config = dict(
    n_layer=11,
    d_model=512,
    n_head=4,
    n_kv_head=2,
    head_dim=64,
    d_mlp=1024,
    vocab_size=19947,
    activation='swiglu',
    norm='rmsnorm',
    norm_place='pre',
    norm_eps=1e-05,
    positions='rope',
    rope_base=10000.0,
    rope_fraction=1.0,
    qk_norm=False,
    attn_scale=0.125,
    bias='none',
    tie_embeddings=False,
    parallel_block=False,
    init='uniform',
    init_std_qkv=0.0185,
    init_std_o=0.0,
    init_std_up=0.0185,
    init_std_down=0.0,
    init_mimetic=0.5,
    optimizer='adamw',
    lr=0.000836,
    lr_mult_o=1.49,
    beta1=0.95,
    beta2=0.95,
    lr_head=0.00402,
    grad_clip=0.5,
    warmup_steps=597,
    schedule='wsd',
    decay_fraction=0.912,
    decay_shape='linear',
    final_lr_fraction=0.0,
    batch_tokens=65536,
    seq_len=2048,
    doc_mask=True,
    z_loss=1e-05,
    train_tokens=346200000,
    steps=5283,
    dataset='wikipedia_en',
)
Each number is 500 + 25 x the weight over its row's rms, rounded and kept within 0 to 999. Layers, rows and columns count from 0. Numbers have three digits each. The size before them is the row's rms in percent of the matrix's.

# layer 7 MLP down, 512x1024, rms 0.0214, rows 345-395, columns 640-767
105:451486517474517473520512491508518509499528462485450470493520504475442498475483530469472508505503494481464503491494476454510525502485515451511489511531505510526465457463478487496516502511516484521494463504476491495475503527463513483489535524496499495488425547512512526479506521485531517486516548461479529516525535501503509491495480490519503538500473515566492488518505531478464509539489
101:475491537504512533447500500453519573435534567507509465482485489501534516547494501454526534542555510478474479481524526539509486528521452486461488494480505502486469464492506510505495503486484493507456486502493479542497512496514497509500478447507477434492506551499474515453518518537499485522500516483521473475526486511497485471508516509506509499529501485509487485522457492511500463491511
099:457552447517459508580472502487494517467491475533487507530482500531472525476497487545472498454557548510518518505474505517509490540493485507499482503521469543503512503505543492484499495534507508543483504513489486464532490523474472457503470528467498512471500496523488488515513509511472493519522506502571438495514509462499531510511498487519556511526526500515456547498467514528469490487519
088:489479450511514496494469491499473503488498484523467478470515499495497460503513552511467519525537491520501488509467494499496514531506504483488513497472514478464504552504511540464485489461474485535529505476451524532465506526502462486514531495497448503481512487479565507467501519506495456540516468455478498514486547547469496522503498469528491477484513462478518476500524523517574498510503
095:512465459511457515498509507468507503498528501510567511538508516527485537508509445486480445503490501503469520490528507494510480477520498507522523478479512456501497476505504503444536473565485498499491467507479529502498518460456503489502476495490521461494481476533463485491492455466474503478544528512514530532512524447497502490512490518513487482501510500507494503484494481536506526485498
098:556488529464522495498513518474541537477482472504467551477469465531484531504485539495533475506495492485517529523474515523484515497475515463540454461494524505486525502515525501545503524493476523503492496515512514489550480454472499508474523485509473511504517479478525489486496481523462486514482511493478458502478481504489472453498497509534537472513498467503509537448501489504495493510492
092:495499497510533489515550516527477517508531487506511478511468496498516498524505524415538509488443502519521506540490515526491528489518465481511501497529506471528462521573531494513480526504513493493510481457458516499471552507541519482467492495496501488488518502444466498464502471503525516493495513475497494472489536480502482533463476438539469485503490501483476490496489460503468481505509
093:538512500487530495493506486556517483471490503458525491549483517508526487512505460478433520474528508535470525473501485500463525525519500553520507468506488469518475510504552519478525514462528457479525524486494504508516470488485480490444474491518523517497530462461501513498508515537499488532498515473487504498481502515459472507479504517511502464513509547498554486501488514547509505516471
091:509500486492495498514510476444530483483531494519472496522538474509500457517517498497475566529515483492500513543524470481523447534489498533506496499494514524499515493549500520537493526494451493514496503481477486485467487506480490500518487474514525495491515450514461492478513532515499486584518489482528525536469518521465484507500459481519490490489426485534536482499524521469511527513528
099:528507494511460522490452465489458536531570546444535517464526558507500481468567514505498479483519553475509521476536498497481491564518478491479511465482489509460508478498514521489465506534493482501479516544482492496492515506509483475509495494537504475515511525472525482521542548495529460511476458515453493504555525460501482546489529507493462519474540501492469517463460520475519486577515
093:469529494469486520514516530452450487544546510471537514493519497519498507479466509462488499515516520514500542487427517515508507539485465462465488499489486499520547507503500493475486498486462475435520481510460467539492476538491506461497496447533503480508517482493485507476536491497553506469524494503479553496507539478515490503498462476534503527505463474525486477555483516552502439487520
106:479493481539506511486490525522505466457465488497519489500481518492499484492479505512461530476498518499441514477470544472523533534489518490463504524489501515486541455530479528556480522505484488542526498496497492511484530515456504499542460476511509495497538511543518526442502510500496486474519508473527489492483483572466498519490466477521493548467481434452495521488502539501483497492530
100:473480531493514560481525501533508521520472501493493507441471497464504509512498480473520469519464479498508500453530522494485503506507520493440455502496516475458522534514498449480498475455515521484492520474483480470515503464475496536515509530493492510475514526494524452505532490526547474511498476504502488473504517475491474536533517542454509510481536467494521446530486545546492510433555
101:479484479448494533467497487491483514509531537484515469464536492480519489472506495523486492463524506498504489478483540532533483528491463485527509480498500547478449540495510501525434521515501490507487490486508471479519508500487478518529498503497501492500502490491487503517517507501519514457542508497479465472547485564460447520485518475506480499498431472478530517519512458460479497491540
092:521492509497442500518446476485487480528460460529501481487437494536501495511461523502490536510509522481472487543509547484516528499476477503506486485523512497469468473459498488490501498508487509485527535497536505461425495482536493547474481521500495492518493506533510505554495492510527471516469471522508515551490473477467519493512523489492473469451488487482523495449531481482452527495486
103:531531475486512496467511506517531486516523442501483526457483477492449496482487516506555508504520476465475511472464461467503479536482487473433489522477539462470467454486501522517502545485549493548515517474483504494477499535489506531534494524485527515503471514544495479507450536495513486502492511445494462497504483535505490490497512530508479479481514517528510503514513513502520492484522
099:515550512495529506481484479494505483438468510474504493481524488522510494483521489522480519494516477471531462548514506474508547510484456486460504464517513525517477543523464489519510516482475519480532496458506492515484468495495494482475506529536520503469530491539530472466493515477494516497494549480484504481520501464486504503492467460531512499485526511528519501547506512490507454452543
098:457443502491511473486486481519533494503502491455485483436494493551484488504501481514541490504540512509509460518479507490490486513486497526505494418512486535506504499499522520487507474495491516432548512479509457514480513511515509511456517489523497489492473531532519509532493507483523527513465524498484500517489498477539548499488494459544458502477455464481505523493514511486510496517477
100:524519510531524445495467508542516459499540501483505488519535473510474516497504481513482511480517508521537528495483514488470509504519494460475530538490496492480502495539510496521515488446498471547501498513486523569492486518522479487547495504457457557484442526490472478469563501512493471485514526474507484492514510508533497491524481469480500491455487532492472456536471473484524488500476
101:520464486476515480478535489508482501422496512487539507495519529501479522445501506503509502500465487496526505490493506493494484476486497510495541475503524498502507461509501524496480490522492531496498536456505479518519492501494489480480480534519511567478449483484531496487485481533461530462484476473491581500455497546513484501492490495439543508533504453484531484475524532461492531528483
102:489528540476472493501518502489510501472525504522488529465460485520523500514509526571477489535493496472516494469524484481467499526483522458498486550510500519520440505467512506496527518515452487496519469496491502464473535461496448462505528470490522492458499531494449484495450503503505473499547521492504415478484486470502506499511519453487504509491493518472467487483507506490481480510510
091:505493502482504551498518511488501520472536498533561548483498546531491500502569523510487529459505460508543513497515528519462518445502509512500515496510520502497490514525518534462514497497503505499490526478502516502509489487491511471444514505468499510490522468487495478512557551464488543478495467537463530500509496525541518500486570495524510466482519482508454507540493489520545535478487
097:470472556504511493528496471514505458447477506499487521455510477497536519489493522431525489535433533498562465475512515488525508501501529513511473472522467517472462500502489493473490482444489488507515517510476477524504513478517508495473455526569519498493493473510484523502484507496543515552448521515485476495497511541477490528498529534517544510500507523524504482500477486468525487431466
093:485489514498513502507530477525503492505409484505502524520495504495517479529465480497519498515488482511487501489550464524488479490507523472491514524478531482515444476537506532527470473482519548534485473503471485534497441508532516540473470533504507478466501522488497466490541515515497487481497495485497548534466513514512487545532522511471497477477489476494509502522516470501472439448542
102:466489486499538486461467471470503502494533526494453488522521507497476498465519526538498490498508507488474478492501486503503518486476532484488494501493532513532498494515525502459524499489499526515505446450497454535502516488502509515501474461478517509505519505509501482453495498524520505536532479590483589556531526482476485502520516504513485503526504513471497523525513500495486468492476
095:498512483504493498496526513431480478489539508530518501510471499505522489497519497481476501485491530459515546523496532512495490504504464492507529461485457532510460506478500517464468523472530467477480468546475460489498494500553524504495528472503521494506485517471473488509500586470524509471507484526525492494533533531505502543489506485512503494509483467480499549465475515522485471504460
100:530458487451469521531480545527502472487462500515490514499477496487498547467482472494556475518483477501512515509485502499525475462506506511501494521515476502481523521459554489507476470524485533463509489509507498484513510509513492494509524513521532505499479476515509506507506493499485460514499487515519458502494488503497500456494470521474535468507502528511503514457541543484539512502519
105:540450469456522486485496538549516499478541493555505499553515566500465506537473524483497499495450503542472478513550516501511506468484494466474509518496549490516533496521499496499486518465499479507474471532513513553527513546479507475519532479491497534471494491492481496471523526490507494499454484498515461506511478513532520515484506526464495483495562518521508507480581494491506514529507
091:551493494477477491537536487465514491455469520498536494475476484546488514538476479522503529510485562523538460513528502449476494510492492508526519522516505498475549490476511515511527493474471509488523507483471483477530486527447497494461481439479506490485479542542471515501493512510512508499475475459472522521507526493499497474517473511465485499476470476513485461488494510496493524489533
135:495471464497534483461508496491512543521496502477532451478455493480474496491487511488542509462464537507509496506563489489491470462466494554528475468516496515506487525486504552487490531499510460509511487475540519492473515481496476486518487466525489546529518500495469483490481473496513512463504505519510471544465470489525495453461559533521476504507490467460514508482512462506496482522510
097:548530518512486473471557520536520494516475502481511485523478519517502487483495524476530459481459490509492501507537492482461509506498456452524487541499500540497502496527515516515513534491468476519467499519484504491490483497491518564495456473520486546496475496540468474532496467527481505488474467500498487483475488500531515494491487483464486525532511509496523479500518485515481481492537
101:546460510518494503534471528495540465497528552544549499518484483492536515525473512515480499501515496498514476501537481527527504495530478536503516448536512511479491521476514507522529512520491504486535506526538535518548442493487527533535504457496489519532514463510503509452532502519456480483447490534494478488480476489510517534511488526482496532505514498494509529518473486528546485504494
094:492524558533469522509468437474492457507479504481499551470497533473533492516502516528520546502442499530524495521501491501519508499502517495471494490471524448504521475476535503525463497511498491524509483504458502479507476552488480545493528494494489544486508516486482454500529474531467501519497458469502531496495525527520484495461489512502525537503453489478519464572526476494492481477504
093:475488493498490500530479509515533479508547458468447484466486494483491510552519501503496498496483561473440537488527458519516530462483497470512486533490496454462534456441512472486491500464509539492495487517470522524463523491512516528526500495486496506503508499522451509529472517520492491528497465520461476476503515521478533505472480535531486478506482515461496444504481471508477498506497
089:533518515482521509476480504515509487521549501523454505529501461465501530456520480493531507512537503516517512510534494463487503508495512490507515467492481466556463532503457556523482511500490479508520516491506540514543488527508494505462517557479487492479505490515507507487530489524489499507488487496504464516478507526507483508545491508531533496470500532499502503502525503446461490503443
091:519490473500523519527501500488515521469524506490467504482517501516525451515492503469532489543505501500525493521475505526500523524470511535491487464494525488476460515486503535485500507499530519529500506479501483539510518472485529468499453475444481497515471528549503524510464538501469511537510497506506474493560508515505513503476523491526470487517506481480489542494535507518463519454509
101:467489483513502514535544442524458476544461502508519518523499512503507481476508487507507502561521475503495493472481520482510510532490541485499499509535476490491556500484507518522523509532484516492505484487507491492506500547504499498514514450468512512514514512503502481521456496512500493484518496506512486492481487520546505497499522499453479532479517511519486504527520497457496493479470
092:510492459512518436507479553499513499457487478477482507533504478497493542496484505542528528517494525526510526510496510489507526513487498540495535507512502511519533511462545504507498509496472493491497474534478525552508475491473525506472478460460439514485521450479509492526527487505487482488452461526516503515492535457529472531476517474484525500471487489484500489503478499451490498516488
093:477525497521522510506483537506496470518506501499468494522522505493528453499506478485540491531554484514531459522486495506497460508496522504563544454490495496507541493460504476503500508542467470471480422480464522487543510484509516523491477495542493524503532520483471494510489470510507522504463478524457452508511530477473469509508481454560501521518529538493512485546498521498524501470497
092:499513480518494458489497492538463495530499504492461489492536509524502534487515505527520439493524493500423472487496497533488471503484546493523473490498491523529501507513512531512516491556498494527501458519493505471511504492500512505472520527517496502500481487491473488494498504474482494501480479486446511497516525518507530521515518503533505527500484496474497509476454508461521460453531
093:512507467474453527514502491491502441480500473489500542525493503518480508476471511480513516500528452483511518545474520485490495508501491519498471505488505502505496473454483517503515521487455489488502542527508508469508494462516493505530456523509482476490501460499461562545473505530506508516526497525527526445529479477490523541494483519497533483477519480504478516474513493504518509529472
100:470468475518473488515496501465480529504525489488494481495524516469574523517498489483509497500507495485477469496516484529509523507470507482511513459495507513492446490504510504463473514499532472519539487466503479503494431501495493510511488502549524491518466491522506518518483499522527494495524472524510536529562533519493532537507487460501517475504495503497502510500491498505506452493465
094:476522469498474477488562507533499457512513514491474487503524461511485547522537473545473512532527550482488472481529466517503508472498457465507537523497481499512517506486487539543499507521482458520496499531513528498531522465499482496502505509459502507513546488499460493505509465516463487548515516483511533497496488537525488520511507475461468534444503545510486485510491493493482475508497
092:489511470470501527497498529492507478517524464518448531519475536491513495476475502482500458507525521462501499527501497514522494493490516529498500482510530517490493505471490508485493487501551451483525445520509540511494518511487551494456505531483461487507513498486509490527496507503481461523486456500486505484517514506479506505534464504517506534536478501461487482481501508503504533490522
097:504473505529473530509525540513457490501538516466530536494485522513504505506457464505473496517504495532469482488527495550482482511481514474470485567509528498461485494523526492513542510485483526513511434511497502493500542493499539464508536524477541493519518482472486500516515499479518503454484504492529499497515502500462521528487534508505474531455512453507525510508503524471530497520483
096:496499516463492476534497512540503495494467464482483503474493492492479483494540454495503525536550491503503492559530519496489503513504524508526506483513490517526516491471494518507496529555468485509510502454470532485514502485520512522484471512437525470506502495498479515485488458524527532515510483519524530495497517564499505461470505513539497505514493516502513494532495513495476498480488
100:489484527474517517480527548497488551459526509543537458477552468469494448470507517522489498536485500463489500495500465477434487513519541459529538519493516550522519493515521497521512462539542494512480469494499511453540482484482486530507508486486461500490473507449478478521525485521538539478509554490490466544516492461528528515524493497533475469509469491402491459492503520542462498487482
098:466518495518478518504482515474501516531501497472487525502485484486475491499515469510495488514575492522530513521499517497562474493492489504522535487492509507476535512513526489536486504526491558497541414473473516531474510487455526497485484545492474532485479488525477518507483552536496485542521486499487495551510524499508500442486528472577532487472461468456475501530509533501526471456467
094:468476479493496500506503532536480512565483474494532545528502497517527543546527476526548540477458504468507489474478528509518493509462490509488521453516474515492497535468510522507489489539498522472494522490476498421497517504523520534510506476508572549520545499504524496500483499499524514531492493513486477477518508501517503480508484489488469433497531527496503475522478519508511509492484
102:468497472508488496505473512459523522495500521531526430480533542520528497469548502472458493502505460494514496463500490515516490536517518541464491492507546492488472463520477482475519497505496522492469502517494507488509531516469513498488536489532496486499461498557525494495470525473541502503511445473510474510516511491480489519516544504546463532508487482470510492520482506525516446492491
088:516533501537486478487517544501478453477560471500494525501477509507485494477456477489483576531492499450508492441504513508442483472521508505483545510523529512541541517502472478522513513523472478514525453552502515501484478499513464470468508515487492522513514483530484519473505463495461485474507485527523498481485493559533482524506498495473477534495516506497513492514500509514515507524481